From a checkpoint of a small transformer trained on Wikipedia.
Size: width 256, vocabulary 13508, 21.2M parameters.
Each number is 128 + 24 x the weight over its row's rms, rounded and kept within 0 to 255. Layers, rows and columns count from 0. The size above them is the row's rms in percent of the matrix's.

# layer 2 MLP up, 1536x256, rms 0.165, rows 1280-1292, columns 0-127
size [ 95  83 106  95 102 100 101  99 111 100 101  98 104]
[[136  75 142 160 128 105  67 146 224 151  61 111 102 128 139 146 120 159 137 187 101 139 134 127 140 116 140  89 137  81 121 159  63 133 101 126 143  78 107 113 120  95 122 152 163  88 135 160 103 127 151 141 155 137 126 145 115 116 168 134 116 130 118 126 136 110  97 147 126 159 108 119 166 122 148 151 121 143 120 138 121 119 123 133 118 153 146 134 152 112 135 150 119 106 105 112 104 118 114 139 102 129 167 142 138 103 125 177  98 105 137 117 112 132 138  94 154 145 112 143 154 125 115 145  94 136 136 127]
 [ 83 122 131 123 109 143 162 136 166 118 140 118  76 113 128 137 112 137 111 163 121 137 106 171 168 125 154 147 119  86 118 124 103 102 120 124 171 152 132 161 119 125 121 102  89 158 135 102  87 131  86 142 114 160 100  66 137 169  99  94 122 138 144 165 114 108 139 115  81 104 101 143  94  87 145 101 166 152 107 126 110 157 101  94  93 113 139 188 132 126 100 113 139 140 167 116 116 102 134 124 186 140 133 199 126 130 131 166 127 153 121 130 118 122 119  86  84 118 112 151 128 101  95 124 139 130 115 128]
 [146 139 115 131 132 139 177 141 157 102  79 107 122 106 110 111 166 125 104 126 118 117 117 128 158 120 132 125 123 115 168 153  72 123 127 151 135 128  33 117 122 118 125 163 115 141 127  95 140 142 127 176 126 149 136 109 130 112 133 128 152 121 138 133 129 104 112 150 157 166 142 123 125 107  87 135 103 130 134  55 119 149  84 121  54 121 116 132 141 149 140  87  90  98 138 116 178 108 148 121 132 107  99  73 175 110 116 115 120 110 167 121 137 120 120  95 122 121 123 153 123 126  90 178 140 133 152 129]
 [143 120  81 133 136 102 135 146  97 121  58 139 153 118  88 129 159 107 128 124 141 182 137 139 120 141 114 119 112 101 117 107 125 144  94 118 145 130 102  86 115 107 157  98 125 102 140 107 123  98 108 158 122 135 126 104 121  90 149 143 108 115 139 134 160 180 129 132 112 141 107 129 113 138 106  77 150 146  90 169  59 104 143 132 147 137 115 145 140 141 140 159 141 112 107  75 148  97 124 139 136 155 120 131 113 126 110 214 151 138 100 114 134 107 105 142 138 113 151 141 120 115 113 126 136 116 106 131]
 [160  98 137 121 122 121 116 168 137 132 131 156 143 128 133 136 121 123 178 115  95 168  69 130 109 111 112 138 164  95 135 117 132 133  87 137 123 106 128 114 164 122 114 167  75 125 132 109 160 135 107 141  74 140 136 138 111 107 141 129 148 131 123 162 141  98 119 164 145 123 121 123 144 151 117 151 170 136 142 108 188 193 167 161 131 133 100 103  99 142 100 165  84 106 160 114 112 122 113 183 111 119 132  91 123 100 153  84 134 149  95 182 152 142 138 115 136 129 156 110 134 145 153 179 162 101 107  91]
 [128 109  94 141  90 122 137 128 101 131 114 141 104 107 191 130 145 136 137 145 146  76 110 113 137 114 162 123 101 105 144  97 129 103 128 102 121 103 120 109 125 130 127 168 147 170 146 119  95 115 134 142  65 133  88 132 104 118 104 128 132 122  94 155 188 139 142 104 132 103 164 120 126 132 119 146 157 132 145 134 105 118 120 138 131 119 161 159 164 149 162 146  84  99 124 153 145  85 125 103 116 145  87 103 139 115 129 169  93 128 118 116 104 133 140 152 151 130 176 190 125 125 149 107 152 131 114 109]
 [163 137 100  99 151 105 206 129 144 142 157 142 116 132 104 113 153 146 159  88 126 132  92 135 112 159 104 120 138 123 122 115 100 131 133 119  84  99 108 140 162 111 150 150 114 118 123 151 129 128 118 125 142 130 165 102 141 139 136 114 120 123  90 131 143 111 121 143 100 155 130 149 121  71 150 129  74 142 113 170 107 104 112  80 160  83 162 119 149 135 132 110 132 133 116 136 164 146 125 181 138 135 144 105 150 129  78 119 131 108 123 148 107 102 124 128 113 194 138 117 142 164 164 202 125 172 145  95]
 [ 97 166 166 121 119 151 163 117 143 150 164 105 107 130 156 142  98 135 163 113 117 130 122  88 138 156 134 127 113 131 120 172 119 115  94 107 122 137 100  82 150 113 108 102 110 142 123 123  98 129  96 152 142 111 139 115 114 123 103  89 133 153 151 106 136 119 106  92 117 124  94  86 167 123 141 106 121 123 127 110 151 156 117 111 130 151 102  94 132 102  90 115 154 143 116 124 144 136 139 156 114 121 117 102 182 155 142 147 121 127 130 125 110 139 145 167 140 107 112 121 131 125 115 129 110 109 134 101]
 [158 117 126 110 142 135 123 120 139 126 119 148  94 145 137 100 118 112 129 110 105 110 134  74 114 125 151 104 128  97 152 149  92 150 133 126 117 100 130 131  66 161 111 128 136 147 146 134 103 127 131 138 173 126 111 124 176 170 128 111 139 126 114 150  97 124 162 142 117 149 153  76 197 170 143 154 118 141 110 161 169 142 132 191 147 140 138  96 141 115 133 123 100 100 176 169 121 126  96  90 137  90 136 124 116 120 151 146 153 136 161 136 129  93 113  83 145  65 154  83 136 107 146 163 142 117 159 115]
 [134 144 136 116 112 129 152 116 148 134 101 123 143  95 140 139 181 102 164 115  99  99 158 151 101 126  94 161 123 140  91 129  95 117 105 123 137  87 145 128 129 121 113 170 150  69 139 141 142 154 147  88 163 103 116 163 121 148 147 185 129 146 114 115 148 155  98 123  84 130  97 187 135 118  90 106 101 146 125 141 132 136 113 118  94 161 108 131 130 115  89 109 125  62 121  88 141 126 109 130 143 148 123 136  76 128 156 128 157 144 113 125 129 137 125 123 121 161 132 136 134 101 101 136 124 114 141 158]
 [115  97 105 136 147  92 162 158 130 151 118 106 122 133 125 112 119  59 141 126 110 100 107 138 121 130 122 176 130 130 131 173 139 149  97 128 139 135 115 145 124  86 178  80 135 151 178 124 179 140 158 159  97 145 146 114 137  88 114 162 155 160 147 140 130 149 135 111 175 172 124 104 123 108 189 148 117  78 113  99 151 160 137 112 120  88 129 144 146  89 113 165  89 176 116 120 164 129 118 125  94 143 116 134 147 129 102 127 111  99 125  97 125 125 158  95 123 124 143 172 177 124 160 117 113 131  88  95]
 [139 132 164 107 160 120 116 116 117 109 121 117 123 123 152 151 133  98  93 150 161 119 119  84 127 107 120 124 158 158 121 114 121  87 161 145 143 134  81 107 174 125 170 140 165 156 134 117  82 168  91  98 156 114 168 126 146 107 133 181 151  92 155 156 126 153  87 119  83 148  87  89  92 146 138 158  98 135  70 118 150 199 171 116  99 119 153 141 156 148 135 141 154 120 106 132 149 139 135 142  89 166 122 121 134 162 123 104 106 122 126 134 132 103 105  78 124 148  88 142 119 157 167 118 142 123 108 134]
 [111 112 142 137 129  95  97 147 144 112 108  81  98 138 116 141 118 149 118 130 131  85 129 113 140 160 126 112 124 138 149 159 105 166 156  99  89 113 131 106 141 135  98 116 129 155 190 125 112 157 127 111  71 119  79 108 101  93 107 145 132 130 143 144 123 177 111 148 131 146 119 137 191 130 106 149 165 115  98 160  98 116 124 195 117 138 128 131 146 138 139 146 134 170 161 171 109 122 137 126 123 129  93 111 144 132 144  91 102 138 124 129 101 117 149 157 110 143 128 177 130 142 141 131 118 104 118 114]]
# layer 2 MLP down (transposed), 1536x256, rms 0.115, rows 1280-1291, columns 0-127
size [100  79 106  99  98 106  99  94 108 102 102  94]
[[179 151 141 144 138 116 117  94 149 146 126  71  99 120 122 129 106 106 122 124 117  67  89 131 132  57 100 157 126 113 127 149 133 128 116 148 124 114 108 137 120 123 183 179 145 126 105 176 138 101 132 124 110 134 153 139  93 133 115 143 141 140  87 187 140 122  92  78 137 125  91 145 110 144 136 118 109 116 162 101 130 123 139 170 157 111 163 102 149 118 143 147 117 146 120 112 125 118 133 167 118 176 125 145 143 132 125 130 117 117 116 103 144 162 116  83 141 102 147 124 143 136 135 122 130 132 139  90]
 [154 131 131 123 136 133 133 134 138 133 133 109 133 158 123 146 147 121 123 129 108 150 140 114 130 120  78  94 119 115 112 119  92 143 159 128 111 122 150 170 154  99  99 103 121 141 125 148 130 142 136  74 185 111 162 177 142 120 133 153  82 119 138 127 145 160 134 120 162 159 170 122 104 149 120 115  99 111 122 108 123 111 124 109 182 151  97  87 121 116  88 127 118 153 118 120 135 152  82 122 110 121 110 121 143 151  85 141 133  86 141  96 125 111 121 170 170 125  94 128 120 184 134 106 129 108 147 108]
 [167 149 146 145 113 104 102 139 141 163  82 118 165 146 172 143 107 100 144 116 139 145 165 141 132 106 107 126  85  94 108 115 184 138 133 119 114 166 128 124 172 105 119 126 148 101 124 165 148 165 136 145 118 117  70 109 109 161 146  61 126 136 111 103 126 124  47 125 122 158 118 120 140 120 117 125 121 164 118  99 111 128 138 126 139  95 120 119 118 113 121 158 155 152 147 115 164 134 138 103 137 167 182 171  90 120 147 138  98 110 126 138 124 186 120 173  86 120 135 106 121 147 121 136 147 119 164 107]
 [118 100 123 131 156 156  96  98 136 147 115 169 137 118 140  99 133  90 126 165 108 145 139 105 147 103 147 159 137 150 114 168  72 117 157 138 128 168 166 147 119 137 109 143 160  79 138 155 101 157 119 126 119 108 133 129 118 130 138 155 106 132 111 160 137 135 116 134 137  85 129 120  89 130 150 105  91 102 158 168 160 144 126 111 134  88 171 155 122 107 133 130  77 146 134 141 112 136 120 126 125 118 131 144 136 113 120 100 117 141  98  90 158 169 105 127 180 126 104 136 150 131 106 136 152 109 158 159]
 [170 101 140 115 125 106 138 148 125  96 131 111 123 101 130 173 106 145 118 139 125 115 105 109 110 124  78 129 115  92 106  75 133 120  96 176 105 104 142 120  86 106 134 161 143 122 159 135 142 103 134 115 156 125 144 104  93  98 114 117 122 135 141  94  98 168 147 173 125 114 109 108 111 154 117 129  85 135 136 123 129 129 168 136 103 112  83 110 121 123 102 148 131 147 149 132 115 150 109 147  87  85 124  93 158 129 102 149 138 152 100 153 120 117 146 118 129  99 159 110 142 105 156  48 165 131 105 107]
 [145 145 115 173  99  73 140 120  96 143 131 143 145 154 153 144 107 107 132 173 110 129 111  79 129 163 122 149 146 101 102 127 156 172 119 105 135  69 128 135 139 119 136 129 131 152 120 117 108  78 119 126 103 176  83  96 124 103 164 118 173 142 120 162 128 109 159 157 155 130 127 125 141 140  93 150  89 170 144 123 146 121 111 140 121 126 112  98  86 136 118 129  91 131 163 139 160 140 112 148 140 121 112  95 123  93 187 157 130 137 100 101  91 123 137 152 110 135 139 128 144 107 107  88 150 119 131 105]
 [163 162 127 150 147 125 120 130 108  84 141 107 106 123 143  83 116 138 133 143 120 104 149 101 135 131 180 117  73 112  72 122 145 113 145 110 149 128 104 118  92 117 140 148 168 143 114 115 102 154  81 130 111 135 152  97 123 102 116 157 129 121 107 145 134 130 127 109 186 124 130 107 137 142 104 121 162 141 113 126 130 100 112 135 141 119 166 117  83 146 141 145 130 109 126 116  64 139 170  97  99  87 155 147 142 103 165 151 111 138 129 160 136  80 134  93  99 129 107 109 111  70 106  87 149 112 167 131]
 [123 150  90 148 128 137 137 126 142 148 183 131  71 125 131 116 132  91 151 111 171 114 145 122 150 134 156 140 107 112 135 112 124 156 137 120 107 121 143 126 112 138 163 125 130  96 118 150  78 158 164 137 105 144  84 146 106 107 137 130 153 143 145 147 127 155 147 100 115 114 113 106 125 152 146 137 166 108 169 168 100 151 159  90 172 122 160 118 180 181 128 129 110  99  89 135 106 127 101 104 114 119  94 130 113 111 107 125 126 100 128 110 152 153 107 139 149  82 142 113 160 180 140 119 153  81 129 132]
 [124 144 108 156 174 136  91  74 143 137 127 120 129 148 139 104 113 150  76 154 133 129 133 152 162 132 156 126 155 153 141 116 134 151 117 129 144 139 155 114 164 130 174 130 147 129 134 126  94 158  90 147 126 125 168 111 137  96 127 111 137 142 111 125 131 106 166 112 165 119 165 113  54 140 103 180 131 108 180  95 145 122 119 129 108 128 112 157 111 119 125 106 120  93  69 121 105 138 135 136 162 131 157  81 155 127 165 137 134  95  99 163 118 117 129  99 132 154 135 129 135  94 159 147 147 103 144 132]
 [146 132  84 139 131 123 143 135 141 104  79 147 185 137 132 126 112  67 142 137 151 168 114 166 117  96 107 147 102  95 163 128  87 101  93 108  84 131 133 148  65 125 115 173 102 126 126 153 132  89 145 144 154 115 102 178 137  70 130 154 128  96  92 129 123 173 111 145 112  98 117 101 147 154 115 121 143 147 161 157 143 163 135 112 100 202 136 107 121 100 101 127 113 125 127 150 119 169 104 148 148 149 144 130 151 106 153 125 110 154 115 110 133 107  74 152 141 139 147 154  97 139 116 157  99 118 126 186]
 [128 117 100 123 125 147 139 127 125 153 131 127 137 149 149 143 129 123 107 115 145 154 126 164 159  94 127 159 117 157 124 145 147 136 115  78 139 161 107 186 143 107 128 150 134 129 149  92 151 110 192 104 118 117 129 102 158 107 137 112 203 145 129 135 136  96 165 110 106 123 132  97  93 154  83 106  63 117 149 131 111 126 159 121 129 123 136 159 147 129 126 121 101 134 125 136 127 155 130  89 161 152  80 114 170 154 124 133 140 135 118 139 168 106 116 102 165 141  64  98  99  81 166 128 164 136 135 170]
 [140 168  98 128 156  73 131 101 125 103  98  96 144 109 133 121 139 133 153 127 109 123 108 113 121 173 169 104  78 114 201 177 103 139 140  73 121 100 115  99 125 134 125 125 142 148 112 128 121 138  98 102 148 118 142  96 100 129 168 158 111 157 106 122  89 125 141 126 120 137 119 146 125  83 157 157 136 170 109 140 112  98  95 119 104 118 144 132 128 127 109 124 146 106 126 120 162 112  92 116 125 145 150 111 138 138 109 135 134  92 145 162  91 113 102 127 109 131 106 151 156 124 133 167 146 106 124 117]]